Each number is 128 + 32 x the weight over its row's rms, rounded and kept within 0 to 255. Layers, rows and columns count from 0. Numbers have three digits each. The size before them is the row's rms in percent of the matrix's.

# layer 2 MLP up, 1024x256, rms 0.131, rows 958-1023, columns 64-127
099:143142071153111117130103110157175080123129107151175126118175116164049124125151095144131197143126094128149134177126135094149138089114127144132065147164105113162122119090071126122017208170151076
102:171127137198102147119101158178168175106134111136185098152102153115131173138156053155157068101083117157082073168172125160150152121109164148086111129107141089119145104108122129159119186196068129
089:169125149139117134110191146114156066133091090128102098164132153091092087145184114157134130135131136090130133135078082126151083084086147145099134108097133204160141094171120124124142168134161118
094:118068113106133096064134147117152160141113167099196164111054179159131156123187106215148076093110148097097119112075153111131126139132141089122132093122152205139085159182172019117070109146130137
093:149166163163112140062168145133096135098144151081074074105144131094076132138123147101125082138143110091142169138103150118142128131075108133158072164169148082160078133097140089108101144143122170
081:114208142118192158129181121099120120161113138178130182144122110135122147178131086091158154113147103171152111166162194183109180202085179111144107161076196126119157125135122101113156137178130151
098:170170137170141103155104159127095119147117126136097128133182114198173144139213099114115182144154063127125113121136152172169136123102143183173143125067114167083134131111115094089167111122080140
098:120173100085210151149153120065090085125130171144102182157121085102118121164163141136099082098150127172162147204167110162078170137110185140140109128097169127126175159103192111125159160133163182
096:143098151111146109113142150199130156185124136117151068172142161112179129165168090150173132114117179151090174141142178088149161171144183177076094079162164137127199068097141093123165155105112106
099:107143132175126115124124140123157105122157112137109139149138139169193127094167167180207073057122127137057064127119172136091141103141135187127100162160136086084138165139091108086155125169117186
089:157072180095147119121139103073201140134076124108144082124115184119143128062106173043191158154118071119128126141204167151121087137159108149106143141176174148098158142143064114106213110155174110
103:107092179140115169122114192130150160146072109099050155124099152183128096160159108122101087096109157089156115075079151110152126155123138186130127113124093146140185139104154072082152130138078180
099:108085162157149064076139145146153193123108131096096093100161050137145145200113120127086112079174120152131130126067191114112087127169123184079097079130132065094114091112132182112174097116086187
104:191146131150041135093094124118152143135089207122092121090098133097117118146093087148119093124145094164166153137053160129162101099089110133141160099161111170108110103136164141133082096133118166
109:126093162181127138126155119125152092149102144125091082133126105127103099112129118149078162113110196136124155162181150111156141142102139218133072092138103166136169129139105098116149175102046166
094:196117134136177134094162134112160095079069140108128194151124078203115176156133105169172105093080102111127082156053124155169158082221104092147121188155146131120090109079143113133122165132076012
103:113122162123085188159126123087107159077168125089135115160151074166120134146105117138135129097120142124113155193120127161112100118124106099126133172129069128128120114090170118137156080081178107
100:174121157069147177108139163064162115126132182166140088098062120112123131130202067140147135135104139022163122106095213064145103139080099111126177100149204215153143119155110134109080186161159129
093:127137089122080071101124057153183155111078151123118094097135051155116133112100134101119132098154155156112168128158108123087174121137134175178106098142177095139152128186091109115125200101136239
096:193195119148162162133108124081105195087094161189136127123145099138114145125137128081076060149205112090178132150127159096095139144094141128111132171112157123152145099123117148136111115151170107
097:114149162126167081132106147066135131108109142085180158098080093143117141096077127123137054103100147100174110076148106094140150103097102126110127082160147143065107145095099121137118132130112127
103:146137058132115170111139121099167178166100094128035109083132160159153140171109144152100057176139123082127117159140143139157127173144095129203112149120133120124140154157114098094137155131127117
108:141175157156145123123107170147106061101114139104166151094118178089064125080135121096130154186154080178179089131132127155103115161196117124107133150084076084109197142131073122143124154072128129
103:144142076118065046131095130123147160158123155199198150149108057136151134118138145113141136132142123096112157115123063149179145047130165119157127149149093186099180066158151158154164122129094185
107:179108089143135076102098129159185112067139174226165113172140169156167105174128134128199150142188114097123085152151133150091075113137101113116038140171126144111073172154123119179155154133133090
079:135167143149098138144109111085071190097141157142136143106083077151148211114154112165136131102098168151119160150108102166174148107084133129167141187161142138159167075109147130169142171144113119
096:094153157170112081159110104190073113188127104137112187159217194145139092170119108159082116100107182164162162118106139058111107170058174084109090101100139097097160115120152152152128124129111120
105:139068158153158091148070106105143195132136161144159120152121149159141139162111098107130158131106109132148116161115136160094100095131151094140198109197132128074139167153161143107148151174157116
109:169130184100146133134121102125164166076116154134113155092160146083127168070095130131047139109100108089143131132124136186115121128084114151125112119144111177126091087066145132094118138143131135
096:147159103123115123134165125162222171102105155123127081069131067153131118123133200169087165156137131117108114159125102120133164158143130088132177150133086166104105174074131185165141168089140152
094:159180077131085153122126151129191093130152114104140108017194166060072102131086142211067123086177143130192150090136158172116145180089152169087085158143139175128112131089161113137109092116118087
093:123075110096150137140137122120146115138114186112089109121137136134133131097176096117165209209122177139114142095115103170071140156131158151097129154135130118128028091092096139075166155140132100
111:103133105108090125112127143157108105150154075127112066181162104203099096138103054068135155110141178138110092119199145158112099076093158152105157133057105132145115156121074086145137116113087133
099:160101150130167092143102106078126208139123128135150088151127125117107122164144155128133054130132093127127143141131222119162106191101073206144150080149090134157171147137157123101200076081079106
105:115121135092128073106143118137146102073142149079099142135100100175165113171085170119148113092109163145106153153142118159178128158178144151164164101141110149134077182121170148119144046208146095
084:153165126161151107155112183121130059070124130153160128112142139139122141084109065136083119077119192105134153144117152131090161152119128146115147148150184159108109172127055122205132139102172110
099:128101098114141198125160106118130103113127065120115109066148088062132110117104135123158186078151191194123099216078132114105145151089136096139138129085103114084085072079113115132158156114112093
101:134104146120138139134174110124123148150081106158137111079123154112064124089084098080240114126175113117089106176189158094160108125097080107129119098184113162154140127083099152185175135090088076
081:113146187154173130035075127120170101087150131137108111156097116107146144131091073144156086099112116098171063143132137179123120142149146157082115085221189132120205095111101124096109176111146187
100:145144131115167121166061067167091141110117119088145176071088110140103092193155135115103154110098162153112054150161107126094168138107136186088187113077079165110103065144127150138060139124065148
091:124128130079143193123219098203090148151080169154104109012167113142103178103114225124100136072092171117139131109140153129171128128126055168136063105139138178085153174140105070082134155147121138
104:140112111134155026156148134101163113136135069103186180189110148154141143157107111161088177083105125114130100149116128118136137099081147124137124140134101152042167153159087196129082122132162118
103:177136103149079170100150142121138082112103173122126090122119153110121074064068106130109142124122113116172074123154117126116140101189076144117053108152175148099089174117103136117104140127111120
108:122151103122114124141069045071138127141080123137101092133110073133127078128110126113122127107173187099119179114129100166102168107132138127118144149110126136187147072094073081108180043141128085
101:135146138142101109157130116162127103092168107124091161112137139079108099091133121111072091148202130133086154114061142163094105119143120152125113149059107113098125137089114128145086130125131169
102:174116135127128129145116180124112136086162129178164104084179187107180085151104126124168203137147149109126121127126179186128174108134118123161120168129141112118172160171123143076098160147090166
100:147179113184169145156126112124110103142170096126112105086145131183162115150155158120156145125118108061066106076104128108095085144088080070086129138109134117125190123075148138073094146104150092
091:121070111126162155143089157174190111132068156139105105132102073117148115104148124109157122144123128076158114137125111077127155175154195146117096141166098080050150136174137130164164076127111153
105:127097118146159174084057084115119089147135143103122127131141099144123125147096077109241086139114086118096090116103146167130097198117111109196125140045070150156133108187117106163163132168112187
095:148138162155088089121161115194131099126115194153103133167077130103140084116156111118192103095136123139144098125152146064139069173104155099096160153136147168143126079084140106130099171172081140
103:153089182143072150111118164141162154129119147114105117111114139056111207157124081113079195090096160196134091098169185159140055135139106125133112138093133183123137130063109069098082121176062147
099:185181092137162075146163097156153127114088118113133125079170142134086127126155137163048110092080118090113141119153186154092143051127158140162117190140178142151169104125108165120129160133164191
108:161157158161121132149097105101161143101145110110162110146109153149180153065090071183127108116124134170145110115103117167111177109087118134099122116175189104075170149122086114102130094111158139
093:159154115137116176173094128120137138143100151163133116165158088106060151083104151099057133094093065181152121144070150171113107141068116129150128094157154143088127084092183097060090137115055122
098:151150035142153109095149168147144152141075152124138098176063141105174107152072154111094123118147120109155087142111183113185106093129133157144109118149150089155127086118169146141177125193144177
110:164091107155094133126185063094170124151153101075181126105086151155104135112078086161143089139163131132113095166123130116140178096074193096154127123133168096112189147091100144081155135087063157
117:122150210152109157125145131132137111100103086145124145115152134136194147161134129173185120156087120132128128096075088157166124088069132090137126089160139067092140122144086175152168155116184089
110:154136128087141167073126157115199109098123132210145115132156186151161150080120189093125118165162088123118127086083103163029120164161076126110136178069106189094067160147124176137078126128147127
104:161154154112121145131170151141143149132075102137133169091194167197075119089119190051139132157129119139146125075115179110091167109112127150114157067134127065120106103145098124076152096176135164
101:131116124114149185122064138160149181100062128136160143062152063145106102168151127117101111082125142137111142066150157092120114096132086149154156150141115129157121119086124127088107170106060102
101:177178085164156147099148116097100176094125117202126139117181101115129129143176081154161097114148149119157122147136100129105140131148109121143120138165098194139111085104116120188089113080116117
098:127132202077123126109151186115178184121136117144138120141114148172112083105163085174119106173093101183149099180102146117107160131155165127166131104120131136087150106102099129106109111143027203
101:171169142147060141087122128170097065137127170141126137119155087143119170140138123126121153155143126130133194104112139173154132173114144116136150123187142159096134121134171102085110144105096177
102:152120157136089162132088126133116132122124088156086090084113145140173147105156113083154122093150147097125149121122115153131120126164138189156091144151083173157051122125177111189155117133150097
096:102113112074134069126138098159140140188107120131220117094130095058156088093086117090177070153130091124155136165162163141085149134098102102154120110091067116115117152163107070113095136192156202
089:145161151156136194143163137189139125124093129143115116118116073054151130133030155128125081136165138115114115153095162111138123119099105079166122183131143127051086122096068137180074123111107144
# layer 2 MLP down (transposed), 1024x256, rms 0.0869, rows 958-1023, columns 64-127
092:133096084167165115138113147109113126102140100147137061105175138113129151105155116129075133133107115106171137110133141132169155115123107137120079111124082111192108104093120133171105128116182133
118:142144129162156135122044155139112180124137138130155141124115150137165158127115035101154115143129116163116130142091142092128156082093153119098065139100095113117149153113122081149136170201106140
093:148084128030117085153155128103191099146117114146098120123118162102129072118063087186129114116074124102094107170109115128154125108093121136174082160102104108128061145123102153107181170092135150
097:103098128143132140112152167122101091123074168126117138118151097087135125152188138107097141151122084066159086149131110137115098088165082167092143105123092099159087206149119118120144069073080093
094:139161110174177118129129146170054176054163095104092103117105106123115075132136123129142086147077195150095116097197139097102144201154088129148147107140147147171142122180111073047161194053089105
087:145186148131126135089139120094133147151103146126130103126118076139144127137109104091155139103140098152123107123127187154129163176041153084132096144104161130173185125128113143126143126164114157
093:120094169129108148106175141135152100136130077120057113164127094138115134208056124214132149134135142103162170091177132143172124138112167119137164174117132160163093140157122152139168153094091094
094:099153118104188206097142101097122107167129167106095134115115119100148128159170146131144136156147086177096169172143137174099141147054189127101130156102160152114175176112143151134173195137134155
097:121124110116079105147037138157128069122138140088125166095134100135100113162123163155180115130090168155134157118109127144072123111148108151167069117128081125130110140153090130117128136115062144
095:074179091148092117105122109123179150128151135166160143121152144125170162097133158147191060090092120122116088138140124145073094146123129173131141147130126076094149162200124159062167118133080127
086:163081122105115111158191119115104167181117071120141096172154133178148156132116146115126136142090115123128128103172153122086103142168105180154121194108132128099109070157126164093128145156156184
099:128072175150105110116141223114142101148115093171121131183100153185129132121139107177081122135082158074125083103133126121118121122154187205081108108079094125104139139127157157121144135094141113
101:143129150139161109086113115131158139134144124080069052118188079118166146134108214125097105115160093163136156157091123131084094141135191130076083083120150099143168132157176212110189126129114160
105:109139137151126081158161136094073186170167155129090111011154124086152157112155106143171147146105123166093150165127153148079141118075146189129130102114212152088102151145132186114143089133064178
103:094132135159109152169172146141116136249189176151137163127185087124128160145141079121143113134169116128067173116174159127172177186106156154086183123116110129122111121114146065126132119101131151
095:157098185142110131146052141085144143163114168091160157078156196131123127167123122079148161139132096059130168122116125156150147108186149121183114151113109172175116117146126116073164106105092135
100:043102092136103102099145112165133150086096155123112139135106134179129097119091096188162126098076140096168113149123139080115166102062138071166111157081197100107117118106165137092167075086145126
103:057156090110127062124097099138126146119112119123155129151134153130124154124115187125123154101143118159051144112149039191094172147206151166121075186122135052123179113127101127161157075081145093
095:120209131064115089118132071157167199131110152119115127141143133178105079120141139115129147099187094108119157157122113089097177133142115187134119112106157101125142143159096127096146132121124212
096:198134096161200118082137097126097179156130150130095105189166151089212144144101114112123132162148106102131136149101125138092132116108084100159136162125114161128228104126152117155134145187138137
101:107115154112153082166149168110123162074131137070166122093070086106129166090135094155134115139179074156149133071205112077174200115132047115109159111166147137058116167081109160192113119137138109
094:108092164130138121182095169151132071134201168138159118138108142136123114099172074150122180144098143114178119158130086171098125075155144137065141069148130099087131146140119156149148174138144091
094:107130162140095089126114145145081142122123191190178092145117112133127140156111121138132075107075167059126106116131113124158129125126103142099121125116140154102197140063132141131120093129128100
114:156129145133088129170092119106143145094099159147126155138111078127147125116161136084153102099129154152090142115165123116127121060071109166127122125109152152109109140142133140164107123111138156
089:169110115134184106102124051133208098059082191153123070130168178079135114105118146089131145107114086136112189183183133134123060132124142110014082136136130166080133142143159133189190098144132149
091:120154141118121167141081094082103179074104168120109149128124074153149186131137139124095122076130121113082179159117139137168135117076148098143132175128134149143209116147102127163158112159146142
095:115146116072093136111059104109144091077123066132093197160157078080178170123131059130091179115145123076171130135106125080121089127144095093152128050099104091099100095112107107172131158151141133
117:139177147066169103169088131138105112089096131127136136177162129104091126144097145128164145091092138109144113113097116146199114083087171202094125136137119101156144167097156140161119191040144152
097:127127098104109098069118212136119130070178138109112114138151138098140124120118078166140155122106110064039106109172120094118116088151149153111063122160143123138140086146070122124147110130169133
095:122068166148133138172130063102092090138074104170155110097097142126094174083098104122139152162148102145156103095109182108174081167167104075114152164103109123091120138145187126102201061090140134
107:139104112161094150140082213117120099128161142112178105081154118119081094133101080153088084093131130139188130095121065129164146158061176035103072175106061126155136129108154140151144078159073087
087:107120105119149132110115175109137131155135080107113123155103085088119126115101149159145138113136115128140091181149105025149149052089098172120153085105100095125084164112077109153102132118095161
097:129093128072119150136126170139126153150158112121118154131152135122112111088170128100095150157144126109211083192129149101142085079150082176151119098074124134248085139173051126128131133056100147
096:123160103108102090178073147093163141162135104093120156147132147126119090147155133109163122166097144141127130100140090102087184097108118192077174138064126110164109161161113138132124138128082152
109:094109158137059079072131108121121173111202074098099119147141098141149123123174154132095127129083124078119113138104155179129141160118140087211101082146194091148150131120109138100104126107143168
088:177186157113139119110101124089101092106157174126158103128148147126135089097139124172060177133148168127126168129111145129160139077067141055102151142139135114143158146142094139153206103127087096
097:172063135108095187115120127097151149143148128134144132107162085119093096124044159116122165182139153154131139135126136095087137148110116133162133184126113127116065115078118110149115141089117134
102:144131130229100084117107182156074139146140176116126131183130102134091138173130189152094170137156141199077095126114101198121142071128156172078114185166147075096154127153138121143105177174151178
081:159148167133158177094138120133136126094105155157114113147125103108186106123106103145126110086137086125113079174098182151126130117055139105114123118158192143096189087141081109113098149111115165
098:157148057155072155125204148097121129118152160087064155162154160130101145097106149122112145173108153103126139151089067154148142112119101145135176173167135144103119160134150076104112168097078145
096:104120102154077150136197104148103151112148134177130132140131140141124146142090128166134114163102195133112087110165107181091110129186063107161167126143164118077108182096105083090103122124106142
090:087160155085128198082083153139132113141160132152080108123179083106165179096142195058082069069144122063094142133084078087114098163157136128156099156109144153099158085120142157154136147099100120
106:119111066089162126112103183087123089076132146103110129159154186179080144144149130082115145092095153181129159094138118149144139104114160184107151132145148165155118144158157113123121145150127131
105:102135118073088128068113138099134110156151117126129096168143132129127129080123136144139204151109171158155147182144128145121132176149135116164153140129118133162093098081166080151186104076163084
107:105095145150142117139172079131135162091168164173110182130096100168127174119116131179130114121192104054100117150123135124151079097085148147144124148044133158144092159102083115139068133145103133
104:163069160114110168130099183079162147110176202119118145151145099147140112111132143110187153094056086066085126231104089106110159106122144106108108111170123071162129155209149189105170118098147158
094:132088140123136131087148107141125147174140143149151098185077113122159098131136186122093115146114123193156117072149102124121120149129182136167135133139094139138121136127097125084136139111177185
091:123111129136114110145125103076116132169189113119153132138161132139161147129109091150129111075128090244120110081127100160174112084145096126193082083123117170109125150144133109167169184136142127
111:116150123156131152090133084095153147106075116155166140154154132110102135110134177121128107150151117137123137077156154111123158147175155139179164110140068119192140141120132171138146169107164125
095:120180133129136132126213120163109123111140163210150152168126099104096094123063130136124143121122143119103037106179110080132120103130181099107145101105144124123141080059174101092139135180124077
107:122124110109157172160132120135113130137126135103111138066101138095085132098137052134130126137095155126153133104196093155164138212107181077103121111123129120197063113153147108198159106126090149
101:153140133123133114144151121102141082084120134109094159117172162116075143121132208160140073132130084140095156111146121161122147171163168128130115219127102148134182090162140102084108096116108176
139:111142174097163150152111125125130147166157129131129089117118095116154114142094146140142100094129113148108139109107102085149132134128158104103149114075125140049104096163114100121105098121104090
079:120144191162118135141136130135135090131114097113123208116127125187038112123093109134079137175105104125155132108111171167147140120117113115193149115164164059067098099082093164085075106077103113
097:122124144130155052138119195146191116083145129135089138167196123120084101100102118160108130110119149114113162144123153099203151100156121126074120106161091132142097119149139149104133096051150084
115:181113124202145173133145113113075199138127163096200181117127121143154143160118113133117125122126090149091108160124098137149169107095154101198099166162087098141161093080151133167167109150141144
123:082110176135167137125157167166156116118057112128138123173113096166141094103172170128190047149105135143132112125044078110125138112094143149147130129137045085110139172153153116130114163116158098
100:096083099205141082142183220171103059162113177165174116124130146127103196144137181094116109128093190114129094112166087161143088127178186171093138143138169151146148158088142169170103105135145095
091:071105111189152127085076163100177143161162095137081080123133112104113129130079115141049124095120120116087098114102121115153184167153141083125106193150123102136158155126094131161106122112114152
099:118116148120121192169067150185135124121145113088122136150101069158141103133110106139116108150177125162114112148138159109123147141151096147173106184166133093102151133117127121123107166080049099
100:134136119087158047057119128115138115137140160079106127083145147131082184152162167108158136114160130130093140166136037094114136143189178188103090226182097138161102131167118102212156110098150087
104:144074190073079198122104166105166151154138126143108098159049109156171114131182063165090102148141174188138110149096144097132139097141163100140115171144115147149136150139096129150184108139112150
106:117153113145089125131146116176059155122131167162142131120142154130182141117122126171117148081096163152097147085096133159135126188153184130124195089141108123090140153101213155111102118130089129
090:187101125125160130135094144080099179116131108163102126100121102159186114177136155150157114110100153054123178168146096090124108170119108125192150159179176147122087090143140121245170147090161156
088:147144126124105119117152130138124110142127125129067127199130102099126068109116103114152170124095118135181136108165112119106163158121110115133123115188163124186143114173112090067167069145154084
099:158103124179160136098170142156130132164108109152065142103124095097125077124084133124153153170117128101138139140170154126103134172124134097219117150127179058135117101091064174155137113093112125